{
  "attn_scale": 0.125,
  "init_std_up": 0.0391,
  "learning_rate": 0.00738,
  "beta2": 0.95,
  "lr_head": 0.00562,
  "doc_mask": true
}
Each number is 500 + 25 x the weight over its row's rms, rounded and kept within 0 to 999. Layers, rows and columns count from 0. Numbers have three digits each. The size before them is the row's rms in percent of the matrix's.

# down: layer 7 MLP down (transposed), 512x128, rms 0.345, rows 80-132, columns 0-127
# up: layer 7 MLP up, 512x128, rms 0.318, rows 81-132, columns 0-127
down80 097:526471483501520502528470492518472505522494499497521514525523520522531486539461540512517492535516487464507473542474448519514534494475495506458540524525525499490483498514456533455505487524533498487451487469482502550501511503502497488488469490525467484521481540450503499488510493489516501496580523532540522504491512488498464522501516532555516530524529489495423483497492496513503497512503
up81 092:514529513458496488525487562526494473497501535492452488450502475499525522496465469528498527492464508483507470513470500487493506474516580517541504491519516490496508475539532499517468486529509482461514547545512509501459465519512529511465535497511481488493495513515505510514472522497501532509511514437446512510432480504509539509485522489518500490510501530513469537508503512477489476495458
down81 096:533449480502483466431505504498485509486472505468507489490476485538512502505513524523531501509492473497515444509539468538504535511487494470517466476434509473480525547517504508536532512487489466470507499492511515506537510500550493517519474505509445544521509482500534478493489503488522480496468504527505526510477497548460530499509475497491481531501552507493509455555471475476484475506484
up82 095:513526545496480525521529538513521446438513495475518440503501499547491441507480474497462518496467476519499517524507510465517473493498474506480510519499519495534499514492476488490491475534482513518520524517505499460456530521504459526499515477497512479538461531494568502525510488559523498497499488493480507519460512507485497540499531509503498488460510511543494516514484495470517540546457
down82 085:485448474542491521518471528476503471514488498535493528472482528492517546519460508453479475516506530534479476497484496511522558497508508547519517511523476527491469486491541479500511539513548468527469519535525526500469504467486515438493493555519522492462518473503465478504477499529512508476517491498500480476514485516500453494487486486526510486443528464493505484458519495485482466495528
up83 095:503516490487450495529461480524490475483512534529525506495512525552483459472478458484543539441505547506532461488500493476512500529509489520565481503490520501512491503504497499528543564497572515505500481520495513511472512535512510493549523501493502494487532467504498545527507476464477462503508545489527493508488505448490486510519514520516490498508500490495531527495531483451496512524492
down83 095:493516510525536497456503529510519490485516514478503522546507447458466523491496534498487505527487489490523498529515504522481487494478493497513532474482518555469486489495528550494477488478482460484507525512500514511533501516501532555514499499530488454475496469494545496480494520500499462502554512533469502478527571527528492448443482529481531496502535478505485512521469519497491529494445
up84 101:493504499506539553483467565501512521507489525480506522542521456476515491521464472534483501524562461511467514507507553507496461484504520537488477462482493530489482539465521494482524482523519424510498502513468511475507489478508518464523512502515539493474501520498519519529505525481478491472498506499550463496437518522477494478497482501483552514488463504502499518480513497475486470520496
down84 102:486471513486492489477453476538484509525482460485471516515509511547490501507484519483512504515511479512436475508500496474508509533506495490490482496517541520458468490487482512506480496532522482510509497517472504487517539538549499535451504466470491498537491508484500498487497507488538472467505521524485515490470430462482507476490528522503491469556513503530510484484562535473445481569508
up85 095:514472491513516523461496473480483497455450496479474500488490486519517506524515452474493450465473540439439457477493513484516481521523477510493526464496475509487515460472481513493448461468492515467536518454500517495512493501533524517545498520495479500521511502483499477552494520508509471532450483485492488490522475486500460513498500515532441487533507514507462472500505493478528523522505
down85 087:514431524529477498506524446485508497501507502553523506489483552511510494524489518513481539523481484493539498502494533543489506495494503518494552554466510503466508505520472460514555523546482484498484472508504468484490512467487508509487507467489547506487554482553494503528483478495493452516489520513577500532504496479503472504484510479496491514475501486506545476539515511487459484493497
up86 093:519499464478479483498508537461518444497507458492510507511519514476524505491533516519556457499526527502512473535517468513509463516461514524512514534474544483519516495525520475486531489502524479519465498540490487485491464550469526533487489472504500485533504502480485544490471461470483449506503498517534487522506508485498498520534523503544494501524452545546497462478481477491512545481458
down86 097:526481499474493501498497468510468508460511486489500510506532525500494505512490498452489468480505480549502523508462539468541518491492509557481493514506537472512500485491467566488525480533475497565511532513521481495515522497537503492501462521494471544545500486430489466534504484518481528511464437491504473523474482521506533451538483478514507477501476508491513485491521513477503522536494
up87 098:447448501473491475516480490563497481574508503512509457529532508504495516474499489478505500502480530513442529494482501467506498493481478462510478509517481516512489482543459500468535555499528536527439532519495518508512512497510509534541518474485519510480515463526527478525499471485492464505536517503477497466496473505488541464481505492539482520490503477444488529485475492511503512507481
down87 097:522512489528495503526520504454473504481536538508485493476484492517528452497505473524454514501491491506526483534480482512506498519499476544519478486472472494511498498464566500460480446485490444535467538501511484541495497525506494502508517485536510520501518534501450534510459495540520521449500525525537512490468507513495505519506518514484513504472534535517491534532502508457528537507438
up88 105:481519451472523497475478495502519474459503503488486472517488480525487555520515472509483485549478523498455508501531481515511494534457508532522493569471537491524506495503474489555553547516550474504525501512479508498508506507488499523521514484519490500544501480517549488516505519485488482498531519501507503524508484513492511488476434508511523531497429484504505537499502474448465473487525
down88 108:503495536524501466473520502523494479515491514493543522527479552455502530471494499481505476496534560498500483535494488494503545522495487513530526448532490535536486526508500499498496502474499513523480465434496533524502522522522435538486509493473520507497476544479468512512524477467484424491515479496511458494511509501480469493509493500505501492504528474485511504530507563504530471533518
up89 107:530518534469497519482491496460470537467521497460519455522553502481470516488548516550481510496525513474510505511501511483465483507507496517466494467498514464495497553511481494462526528484502518481548519507492493497489506547483502565467512486512569500505464489494509518469515457498498478487459522511504480502494506469522544462502493539498518490490509535488549525506466534544492527505499
down89 113:511493532549502495500506502422521489491502500543482507539469517519469521452509482466544528524486497498501483521515502510550505512517508496546508534483521487498472476493504459489460518497468487493500465527510477482465488488480514513499521469520505475494441465512472511481514575512534527480527476549552506507510505515507529506536497544511514489474480519491481449464495499467499519500483
up90 096:519516527505445462470471531532470531529495473470536495479504511531479539517480523480494524469529479523494501505537498515552500477544493524550490513446504486513462463473481466481485491492544481500565476517484471491510470525481479564494507540494523477475508544516486504472467487495477513480506512481487516544507521472494514493529495477512513484506524493507516503534493525489476485468459
down90 095:456459499457496522483546477503515502483507498506459517548501492493491500467558525523496487538488526516485520518496498526474507522469487515486491489510493472461542558492499486500531548489490508478478513503490506497537513498520499469474476502511480475534514535527505502505491505515508482522543549505518517476498493544528462486487544439489458504470481514523461519425488477541504514471494
up91 104:496479532511518540473514470471505539538468460524516524498470474501506504518529457467495495510455528482498483555533509485528479495473433490517532479480533540540484507517519468477516508486568500502488496498501505482469516505538507514495506472504502470501504559525492465500509516504497514528485527501534484498471490494534493503480486522515518482489460522471521503480494563541469495531548
down91 102:512524520490490476527487469489471520481478513499503504514503469518477514508456509499491490503452474500497537514531437508523501530532469461487518535511500519512507491504496516530446526514447503483535500527472490447481462530510480513526496495502503500478483506498511465530525536485470515517476564537511484503476518459530485480478538498505477485519500490542442504516478465493561500536454
up92 100:518479508496521550480492516496492516478571484516502467439542479483548509486499526485453502495461496463492505466514492503499473534503492474495503498487469550495488484443516494522472509515539481507486531474512499485492478493491505485525551487531498476484514490485521525490500504525452537462503536515509514534518535519511513502532529516539440495524470490441491469496538490515486541489489
down92 114:533497518520501480495501491499476480470529480510463512482453504519522435465480502477472547528516504504488528446508531529467519468543536505516507476476532493558461504491510500485501531503509545545475492502487517521496506520493466465527530479490486501504547498483509534515493515429503480497503512449510483518485553495526529476527454485476483518493490528479478495479517536522498482493525
up93 105:476493472484492478521497485500518511514501495460462467499510494482510534501531482454522523454478527471498514523517513472501535538487552470509529490497478528512482519443479465516468514513543483461505494450474504478515455473506529532489520526488488504479481565460493487520494495497492521468506497463484499483518507486538514542501487515487491494537574469501549501485506561496508483489501
down93 114:517444473503497489514535531542487513527483525479498482511478525473469530531515533495486495495527521523510475496516493511479514491490495469506547462483475506516480494524483465477469506535539464524513498475548489523530464476491488487500493502505457521452488508501505502424516546514476492500497489482505511448531492499518497488523550521535554490500550450467482509479511527506448515480501
up94 104:478463489494532523533517493497473502506497528517487444476511533490507485492536479468503493503468494487524479483522498522504505486514508465572469510513494492455498484532531512469518499491502513460480473529493482440470497542498514499506427518528488466502515482503496491478450527478492515460516491561505506504536525510515514532542517505521494496536526529492488511533461544536501533500544
down94 105:474500532488532542504486512518493474482505498532498500508492530531475521506497490495446539504482473478528519517488478474468501488511476478495500476533534482506482507528535499455474496553473446492517481540533498526472550499538527524461482513462516487523524518546485473473509487440478534497514520490463507527545495506513522487470494506476515469554531495452476501510486519508525507534467
up95 097:525506563477490513550485444508499506509520466484498529494539508519493512468510499532486509519527485546482503489473504474502476494516461477499510503459512489504487516457540479503539467490490474530498483472509487521523483561460498522505518533527515501511472518527522501520486461493481465503510511515500514576434503511535538479502508494511485496501560534480498514477465463517529477501475
down95 107:466544506503505507511536509487462508517513496489497528492493525551513531484487490486521513445507505503470470488474469488485460528452497494491521478445448525484483499522524548494470517480494526479493481481508509506517513467519537513517505477510469475519447484548471520534486498444451529445521527480477473484550487484497477486502488524503498514509509532471543497481490501551506507525478
up96 102:491513522513463477488524509532536501498499520508473530460476475474477487494445469469496460457500490459482504492522484499516534522544471493501528523481518514514513493467514507534514488517509475478510487471525495555499516490504525499436548528511470571488486500473472506471476465552493534485526523543503493512481514500503520535467486487506512505504481492435498518525492538479492466470514
down96 096:502514496506501474474534540474517513502497493460519484525524524510518472521512467521446507517520495508495446505540496475494464507502497491489501475451538497481472510528500441546532562483502520494522519507488478536465495492503468518480447477520505500491462538477502505547470447510508501500567510480487558469491493519500487481519536476486489514491523484534487484488480466531471517510490
up97 098:463499500548517469547503492485528498524473464515490497529498494525496510512540468493460489466456503507474510485528505510524502493501491533536494477484514564465505516542517449526545509522528479483533529525473468505480498538542488542503516505468528534476495455516509537456525495486474477465526471508510507482534482505539555470474518506486487482536484481484493525487493494510471472516495
down97 099:541449509525469503519509512548479494472509481498489489445498484485510475509493515480501502554480503523522495511507493527483513533525505480470511513514505437543500549506506536507468555492475501497549461437494512528506461479457507481486466522480485524475472484512454543511475478485493501502524512549482500501494480543479480508525501509512473521513488538493475456504500501522530505511551
up98 094:518492491519507436465499505514519516498465492466530496474504481482496566534558478507525486458501512501498505496476522515490541480497499511527494570530505532463490493503505523533506504523533493496502517455460514520459517522495461468543524511531481528495474501525509469460516494519519505489525533508439523486469535513541478488482475538490495522493525451495468490489486531482518482485487
down98 096:499505490513512524507486476490447545539505605498509511487470478519453522505519515508519457450503523490496535480501502504482562485535532511465493540495506478551485486481523519496475486486508477463457457509510522484445499511474554474519506528472533489488503472500536461520460472508482489490493488485482495518470499540526490506521507505487482490528485492498485511518499507480513517505495
up99 097:460479474493439511511478471502495474536528461482492470483482544494477489512495504498539501547450491489502482511483459494501455488507485507546489455501490524521530478488528482465539502516490472536482497533470488529496503503529499440500513487487487464504534486520517482522501470505524454494481516503505539487490497473479485525500523467481489508537471542527502508477530515509573555494527
down99 094:509501509468509471520534506460503524542517493501495511493538478471541491486540511443499510505504510496493537529490583512499499481529520472513473494505540518501476546530479474539442481504505511470524532467497474470482487444517471520500488482519488499497477517483508521461458537474500526482521483464491494495482478470509500500538484479459494539523519494520460519474504482468473478469470
up100 100:494485513507521511517476544522521511537459522516486465535496521436475514474491531473478524482484482514512498493516473509499502532507518526515489489496512529491500513515506522563486505514488504496516512529501478540536526431488523468483540514581500494439464522497476506487475502533502479520508528505518466541522480464493547523523506497487508537527483522480527526495549511507467488470509
down100 091:501440500505489518480501488498508508497479495531482517513526498526493445583463507530495496471489511506521542497502501450507527522513475530471512470521475520548509493469504487449516495488507497480510505484500515490505483538501474500502514513511502535540479519525516488514474465507479508502505490502464467481506552519472474466494471460519469530521542476501480481476451517432546535471485
up101 101:502505524501484479485509542442477515501531492505476476482486523507441502506540421529471498492503481500505513512510477484552456461524518474480528529480510535496517451507527501488537474496482495461482528511532477505530545479525511558476475485515492525476479495482517481509479513488482467480509484501469475512488476527518531481510549541554505530531483516508526505490522507494498490471466
down101 094:489503526542499475484429491512516478510521556506503515493495480483493517516524542533515484506510472540451500503508519539458510485484503497525474499569497477471527529493458513494472505525479496476465481484511432530503488526509497456522516506514490465479525546513500567539525491491530522523497479516494511484480515511508470516525508482474519533482546512454503494473496508489501455516490
up102 104:461537498501515498522487527470498488478523485511508520487516508549496526548479509476515465491465515480507493484493530519497495511517543503518498468528531524471525486492519496482483534541498535459488539546444521544498488520517515497541541532468473476548545511508547481518481480520456493512486501483482541496515498543479491483522524541509534474516448516497498469483533483506512482462523
down102 105:458548534446519487474484482495516502473529495534531503452485549539465499508537487458490512478486538500491504509472493460459487499427511467524528458533482488458466494501520456450536514487493457516509533509484520471498508498497481507528517523508513534481507521494462515531529512507515518498506483475497519492495473445505504489494507500495481522482508503533501518503544475528459524523498
up103 096:502494507536449449510487534488511478518502525512466485480541502535503504508520518492480508542449489485518528474541504482525494476521538491468477485469476494503543510524490522498496566494500522501540488503503472523511521498526482488435469493497546494498465509495483507509492496512525502462472482480485491496481506468493481477561492534542508506517505521532486461485523527578474505454488
down103 095:542551480521460505473559526534522506528491463516517510527501503532479516509511518484534491474494527475515472507528495515475476496490481573497519498490506537457553458496490456463496512494498500486519496485526518493480502495511465515554500524457510519490498437504461447484503513528514510531488517481474495506480489497505489497474502477523481482545495504520491522473468477464498452545508
up104 096:458476496495471517479456501505496491480489498541500485538488500525478546474481525461527510505514520484499508453529469519477493491514526523509529522463532467451525490525525499491475467509479488426562460495527540477474466543482493499530521501511498515532497491497550506526492498473492509526514475483501513515496480509552504504481510495477496480517539481530473523536463484467509536472540
down104 105:474489472494499509461499505515527491470490518522456501475512502529504479457527505496512508516440486529484513510524500544536496520484498497460496494541538449534528539486507475535493490507495463508487532524495551519504521528463518449474481507518473533503473488524497501524467499504481498468478563519492515514481430540458508515531523482493457524481464472477509496493520481504492493530464
up105 097:483443505538477491462527521494498513435471463490464530504518499529524496496491450495510533538479517520483492535497512469476527536513504491487482524502458483479503461526473498496453467502505532489505485428513474524530502469485505524494519542541459510492521516504476483528509466511482448454477523484502499510498494502496499540514530547502514461493527530524487477514520501491542504474499
down105 104:518463541479466516546496462495506481438508520486513518450512503496485472507500498456525495507466477440522549503520489467473519508526467540529466542503482510470489472475513535476513553500515516501547515504465525494484512492534511477494490472487475523476520528472496473517493522476501501512525518496483517468527528492509489472533491562504501514504504505527503491502527563548516515525501
up106 100:517491474495494494529509527496481486505519550454484451561489496530452528523521440490538502550492537522491501482470497526496508507453480480471491490461481503482507465471507479512543498494488459543495506525507430539503507538480511486489523510517515479507504523558524488481526501520500508523490497483514479523502518469528552513507492474527481478508507526506485471542519519461492517490527
down106 089:509556543509506473511497492494468522482500461514513497499532511505520522464500484487486490487541502530499477504495523509485474525564441439484477508506511528496451522541526502521533459508545486477503485471451468507435486481508502479517473471507466490520494487509461503483491495532512498521461446553510506513493491500519504494480480483528529492528521470532500489481525457518475530493502
up107 096:503465486524470485520507509471458494523520469483451456491523468490519467503481478502509451517503528535525478491543457524512520465511497519494452539508503536531515542487481554514467517476515505478539502501496475495497484502486479555539503499480502477497514503498504488524507547510526484493516509530480494495478518498481519547446533522527474446483498517487520498490507542539551489458503
down107 097:498494489506500465497484472567535532482479472505592503474531492514462519512501511495541516474491544507477496473462494517520518504453477524468484514466479519525497466500497498524513543548495519476521490511501494504507517534490528525524512520547505488518494497503525505476520499483492470456490516485515488480516497445507520468519503506483552523554490524455481495472483482445479480495488
up108 099:478516501502516469491505495448512489482506459489517520507499475503457527476463492485494479516521505519486468506520481479485524509527515493477493537507528457533515502535480526519545535509540495423458519484503540506513518484490513537494500474490516497514459499506482502485531534504480508535536453491474514538523502551503509458452506501521468437496531515494506472520506468505562526474513
down108 098:549471471505520518467509450462521484534490506487502519499509470508527480538487510479478501465500530496484518511466535481468523532509499528507514486506506465505485486515504439478500477479510464550481493504518479498557476488471497543513500475502481533520495443545505519480494550517518479521516492453504532537540503512476461512480473510472455499492483490500548517467492460486522469513470
up109 093:449513488504507471461522457477538538502480504513548490524509496521480498518452524514489457508515500467515535482507530489475500415458518498522513470479529525511495534533489504490518465510522534503528490510489494496510514505505501504451503510484456491514472441469499489519493469506484476466484493511475510480524527499507505455536485536485471475503512507466416509506525519482477495493478
down109 096:502480448502518497505519459487432493507489512570497469513501488510530482535522512504495521529489533525478464498474491503516520501460505505534552500513490494480480480534483520516501500537512471518467473489479479482494504502470478513488471524488488505478524513510498514481484524486502532464482487469503467492476465497538532516440502500517530510543525506500590494504498449527523509547469
up110 117:513469502532488516488551525531471520496534503490465492522501500532505486487509504465499504477499503518497504529537541455508501504480468484511505500518563477471463524529480446498494489475491504448507543523469475483485485515533503548508491503513511504499491468489495545453515439461526477459536536505475477483533472498506505458517533538478483456528534514508491499486471491493495543524493
down110 108:505515480512459535511519502494486490471504523543500452546514547513465481493527507436504537472486539499466502480486526540478514490453505502500499520508527500511484527504487476508507523479479512469496559512464479453493542481495501515493471447499525497533482501525516513452507461503507474519485491540498513496492462510495518460487523486506488458462508509490443541516541539522498521487471
up111 098:453470482499497491487504496498510506510474548525436516490526463492535527554498484493533494482492514527529469503466487501539540489485510460473519542486511432515515519496460480498538434519508498488508527467474475490523461563534486460494494510460503490489514498472508488486513462515484474511523486489526482525478501496511517503474455511497524537505500510537536511501509476535479506494470
down111 097:504549477472505491483493500511492520535514474506525471512502486490426518488513500456527501495503493497459502490530491492442555528511452505462562489490521516481480520510526452510508495517510497485506437510515500513501517491506504509486473504503509562496493526512500453505510502507453499497449499469471518551513536520500528510497452487491462477491476472486520461540513537481495531482521
up112 096:494483545537534476501546541505524507459527510478506496502517549531522477517491506504550535457476501522427455507490495515491498505518517495503517473466549466507499484481521502506520466507491497516459497548474524529535519489513477482524496508513481498555505475527483488511491505554475532501504489483519521509487551473479525483533529485525523462536494501506488523486478525456534494527486
down112 092:499479477503457502506457450515505513504485493523539520546512516473485508517488490503505498512463514482534544503492480497477496482472511439506513519486482479500518530529465479528500522503473500520485474498569533502528507464498517462492511515452501463481489520508470492462453525554531478500516489496560491464534455498493510524492553518509516513457517495479481516538492507482521535504543
up113 100:503499493506490529510501488480455472464491562481497518460525507494497477597487487525552523536483511491505456509501488522505490502511514483513491512475528508484476497507543512515485550464532489493472506503539530527540518510470494524477491503459509453484479519506500470501480491514494490567480467490490496518492478510565518522470506490527509518498509501496508492509473546521463540537526
down113 103:528518506483476557514483506487493511447470485518508476494481507524516491486488501506522531485524490502507500513510512483520501510488514537482482514509554507445512518516534509515441500459518453480520491509551469512496494509505457531513444470463478489469538564494542494504481510518534450513486471477492504525484469506508504491532493523565485509555516487549511486503499511459520491502507
up114 105:472481528491524515543469493511496466538479529468495502456465487459442501504503508524508524482544537539514520531491504508499483472495538479541515508495470495502478483521475498493503492423520511529487497485497545495490515479506520516504527460490522471489471470530526504455496508474488477527549493511533508450509542504493468470463480523504460525520499473540486536477500497551511491492489
down114 113:467517509512509471522468524476494518501483469443497495533518518536459452497512484408497514545484518462543496470542484497483499486492489543528507496459501472558521521483482519515461487502484531513466480540512526502494494510519495505499508509518529466456513497498476499501505505477504513518483500488491496458486504514494478510499517496421526473482493531487471547464518484502508469492466
up115 102:491498525502504501509514475535524531500480473466476554542499486523542481472555476503481511473495486533498541469468431513516447509486528525467520463479479507546512521504487496506486522514457538495523545463518508503506471486515483519489519523484550484493469496521500522516502511491502534504510515468439470516493479511506507544478520451522495472520486488520478521504477532532493473469480
down115 106:483494514501472521479477498496527504478525463485474507480477525512523473469525485511491554491522475509505531497499528462519507528534491505476461454497538473438453524524475476482490471457508487513505464455524470465488499517539473517477491522511568463531514507537502485495516486543511445474464483488488445521530496516476488504484548506489496492541493501507520470478506509510485519482497
up116 103:498515496477489497541509527498564454505512492518514461474499510482532481510486492485488527494510493502490505471513432490490493488482489488492500515518500524511530455527479503501493467548493507483501471535484495513544514466492534527532490486511562518489523487498513484495516533491497509520502519507487476471506523476492509550519453445539497462526472487482520493489518477568530584471511
down116 099:459521496491490506484534483493479540521470528486479477528504455532472466521490534513462461530483478525519510500440495501562507501517510522521545520514512480487477506495508501480522509490486490489530548470508464505521497487515533522522516462494427464496484471540511534487443519508501515484518487468498517519506450488466524484501521500507505450510519498516495472549518519505514463471473
up117 094:502531483485468490446489528534476467487478539483529486515495488447516539470518530506504454542457516517496478528495516527535500498482488477472538489479520478465535476508483511483467493476493501483505513529518509520498447490557497468445472477520501501467465506486516523495481538485438509493543511518457517483507503520510516506536445496490535518533508520484513493525481510487519477487469
down117 101:476545478540472492484530476493477539501528505547524515509510523550548484518468504508500518503487516529508518480494498491550513524530491509479487510512486481546491474466473505464505502444489527451500480455515455460480547534479492501531457500521496468481522532497498539471468492522545522506503496516495502481514498517466521454497472490473536509460478523485492503506522470479497464529468
up118 097:497450549487471487507536491490439528498462519515486480466494496491528472481503503458475518451489456460514497506504478490495531475501496484505482481507514529516541471478492513506462496483509513540531496541506554529444490493472467518496493499458449561495491507504495440494508524469487476495535478513498526488450499510514474494501480475477523481482493504502515474501526525548491540499491
down118 094:487527489468498505505495491526517526519483483494478480545481500477503532500522512492500461500527542507506523531490506554503493545489502468473498495472509532510519488505523496503472487502486501528465517467505438490508556495515526446488511513505500567509486520469495486469488468496499513554506532499504474474487488534515522479488501480545480470531529459493565477437535460468484491518522
up119 098:470495528479467536509513509502504505463508507513494514527497499465496504516467495533484489469483532493495503515496468495506468500500499568509516515462463501499520487540514510519553476500542569531501492447509460518516463529503530506459519497502485458481520494480475468507465516509502534525478479488514510515539535504455461486510529532457449541528472472519480505506485492481479513449499
down119 102:504523537523492531471479517487530522460515485549482491508493510497494484544539482488514497444527495483458493473498536498519496546509515509527508506469523448520483484451505543496474507466552514489528529487477532502468487470521507539523490501490491498515491547513491471499510494486562491474499429513513524495459481521512561512459515505510476489523501473470471519487510471482529499494516
up120 101:470487470518477526506519484497521516519464546510491466489534490472498496486467498477517509488513506455545448526486471506527495469475499479453519468470499494513485515520468486508509501534494428520533459516489527476483506471544497536480518454515512461476526486497482503511507476493502502450552515477481497531472546453524512527476512510510518447507472511481478487510541515523517524518524
down120 106:502503519527506477540496508476512479473515495514489509510558452495480558518507566468498515486487515482499533486481517515454484508485528491482492538514512496501449499528483541482487461479519543521497521480471525475507491501482494481514447530490546475470464489464452434513506521441529486525488481504526513504516472499530509530507481491545489528518453494494516503484504518466509497513503
up121 098:512494522530494497508463503502510528473467494498481518485501491484495501499523527496477475463507507496518523475506469519470507471509568523530500501458538459513537479498518465551489513466494486480530510520488480498509495503511536485518511455464465498495516535509510506496529495530482523502561473496529498472465526464526452483572478463549516487504509498530517506538490540534547507501537
down121 095:500508524504506545499502480471475510511540497464529483543523528493481514505509506532510492525477517456493508522460483484510523517485537508538493544501513533488474519465480501487513523491459521487436469490486517528470525512490505544541506492513519542516545523527480472466493500531514490488490451479456503526558472486474492551493512467511463492508529470509528507507465508493529475544462
up122 093:500514475514490482513512543479525535474511507473487518530493492453538494515534443478480515529512515521494447535519517503487487450502539497517473450511462435455523518515543484489514482471547481495439490524484476487506530498496497520529498521488494506497477518479509499514512510526477522474533512469487517526522522474518494482464489476517490468524519524519469567493505540494500527532502
down122 097:537509518474509533482490440461539491481511513496513512496506486519433487505498494536526505475538461497505523504501512490461474486489510501500540511507486473517493461476512485446487512475472522533460523506503558484471488502506505518502505461503548478506473463552496515528502485508529481492468506511473532505550549508538510526541500439532523478513532508540496489506481488515522479529511
up123 102:487509542508508508532486492510480471492491548512529436445511517507503514561479503446494502499482521536504497475509482487478503501514491478502478484475508495490491475523495524472490473465496454484526525499466484509473519543502498494560482471520484488553508539546465483519476455515519477504520561548488534507472491483528496543498496532513477498509505499501457533507486537516499489540505
down123 089:488490533526517499506483489497521482526522533496464510494506524484499457492497518455539468524498514522517484492519506501499468503493493468498520490511463497500491463543473493464509485497538507499492499567486484484537473500463526463540516490493502514476477507482512501461495454468474494484508481476529462501428450490480502520491470535496475508551492527531520461473464463515548503520564
up124 097:460531501427453521480495494464462536502483504475494511499486492520540531483462464468484509481474468485524475525531517470510499467506557484504517517494495510512515483483453507484501503498556501529540522483483492530526509488479513503505569533467441491542476508538512539522560513509498491481485515523500505472497520515498477492477481499480516487478461518468502509494516456504509489486515
down124 098:534468484495500494496490492497488550503488541518456509470508525466499513524507526486492474532496540484518498461500525517484495508491464480538518535508499517455498499547469487554496521532463508485504480455509494511511472483527517494493468537485512502497500479492549454517495485469505514432511465490497526508510503519517529462534512535523478566529521515498498441507499528480481540536535
up125 094:517488482472464534521511471487528507503471530493526506494548514515527536530501452493511510497479531519510473556510497527532510504546487534502507490503552559555487523522472503521488516467520533538497484532454530488556546525514503477516500501477514525505485526497532498484549508522463501513485477484536501497508479524477467536480459494509500454485479493500511538517489535510482523482483
down125 086:483505538543518482552487479484505489475511485501465495554490484474502497505482519505500515479505460497474513462457477469510477497480497509498492456516511507477507532512489488484489489492492465499508547483514506422470512454489459518493554492528506492506507556514526512528537474496538467532484491509516532498490519529512452509488492497495498520459505498466472553508472539495533443521462
up126 096:529493490517465527517480504512491484528486503496511487510520451485508527520485497486490500489515529496528513510458532477472480518489510502517494482478487485465470484537496547518483452520495518488515468500467462504509446542493511556503481522441479456516498457504523514514490470479519536538479511506494534511491578526496501546531506499486539535564523519472522521508523481534480511518506
down126 093:524522501500459508497465518523530486510500482467492528452445473517517491531530499485530513492508481470516466431514503498509481515487482520510534508510444498470484511461509453521501504483481531552522533503472464474483454517520542497473483480487490464522531467476483503505543492489501477486546496499523495507521475530525454513527478486553493502496509489528497503485521512497546490486559
up127 103:479489476501487466513526483529525538459493480493524471499523539526481473522481497524548431511496532470551471513534455511522490527497479482504488489518475440549523512468447535520474494488514493481488505497483505504493497485524489532522475487494541489499475455461535491539517458544475492485467528537501499554494485484484492486552518526469508492498472494499493491493492502493517484487522
down127 111:476544517506509476455480465478481512491482460531484489468522531480541529502500514512464475497517481485512500500469493467512513493529483503540524492440534524540512543460545493496565508507515513462488497497513547486483533504484477488508525480491469522499515504519529496471525474455505518514518517482470537525467522495540510516469440493520455529496516503476516504532480514483528537474514
up128 110:503509478509484512520538519529525535489457482508464493504475513499483510519520506484468524500484483555536510545546488523520530469471473535501508495518520509511434519472494499478486517466501510489463509471491472535530503538509448529490510482522486513475524529506515444498472465531477471482492471482534489495528538479550500479503533467476489505500522487491517503488515515526514552433510
down128 089:468524469516494476458505485506496519483508544498473524489486507494513518513480511520477517507476448592493479482517515456546508521454476523490514488508505494507497472531498515510504530510491490486499516496444485469496507516537476484475513469479497515515517490525492510475467493550520501518452494509486515489497514487453480523515513401461503513474477546499517472509486486531468471527497
up129 096:500497508518495477525497515553516471497499531459528480503463468483491502513552482546510504529541500523466516487508568538486501546515480526473538490500510498506474542495484520472513466475508494447535502504514487483494481505475508527549525527510489491549521513496524507480485472501493529522491459486480546477542481472520512491524456453529510505527510523486538525513507549512530520490514
down129 092:483473526488491481524522459501504514538516507514511511461518478515491485517470486459481478542481521530515459536502514516520519500509518469475497515487529501506544487535503524502479485533509475496556455543513507509544518544478480537524505556541558522539479489502477455551482511502461506503505528452527468508498496508488491483531488496504506469472465478493529532492468533504470523487501
up130 102:470492496457443474517487463481531485519514527530470526469479487510551496481522461481543527487491493480521505510486526520543485529505565487532546535486484486476535520521534519517468489526519453499484503502490527495515534572501479466504487536500496465503457481534514526528492474509508503488462528504475474507497462534496503521507488491482480501509508482529531481523495487503489549534481
down130 099:512516534532550517481514514479471509521559501487508515533461517489480518511518544473479530515530472491511454507489497481517494549519463518485458474503505551501490477492483502493570534527481542549469535541505497502484484454491508548450530506534543521513515509534528494471515502459492518515519490477511501497492498524492508491517513502469481483548491483489526511502503528481514534481474
up131 103:518558517514469522509486469558497493508458498549507513548481481531495507525475520506493536525470516508465534480564488501492536498459532514527489472540505491451509551483501450490493499476544522475507488530522481505493502483508523540485501493543540554506502491483503491531482486514484527485500531529512497508443510538508515514475475481500483525528493499507492506520486519503495533528545
down131 099:504506470492525528514527555446523506536479456551522469495523527500471496488468502489491543496497486510521505485485530559524514509538492528441556517501505500458498500511513508501487515527518528506557452511536551484508472497496513516479493522507503519485492496480483458515487487477481461512498472467539477518486498509478517487519542537517523488480496504539532510491514473500537468487458
up132 100:471505478480489452502490519499490484505496455465502496475476494513553490501515520496511496459522534510469502485495452555500503499527499525535482497504523491530506492496476475499516456510483456488512532493467514491532499492532511471467536503521478458525519526518528473478524534496506471503498495544503494489463508517488526580515575528498475541507476494522505510533515487475528437486518
down132 099:494481466475485487513521455457485480521531490492488507535504507526486509533508525501508513509521542437528492528496492508493497528478491527529500513488478491491532491511483549514465488467520461515471540521555458517494519488499485481525453510549509498478551484494476498489486469502476516538513458480531542536520538513506506469550511521456541528515462499467476498457505503471490474502489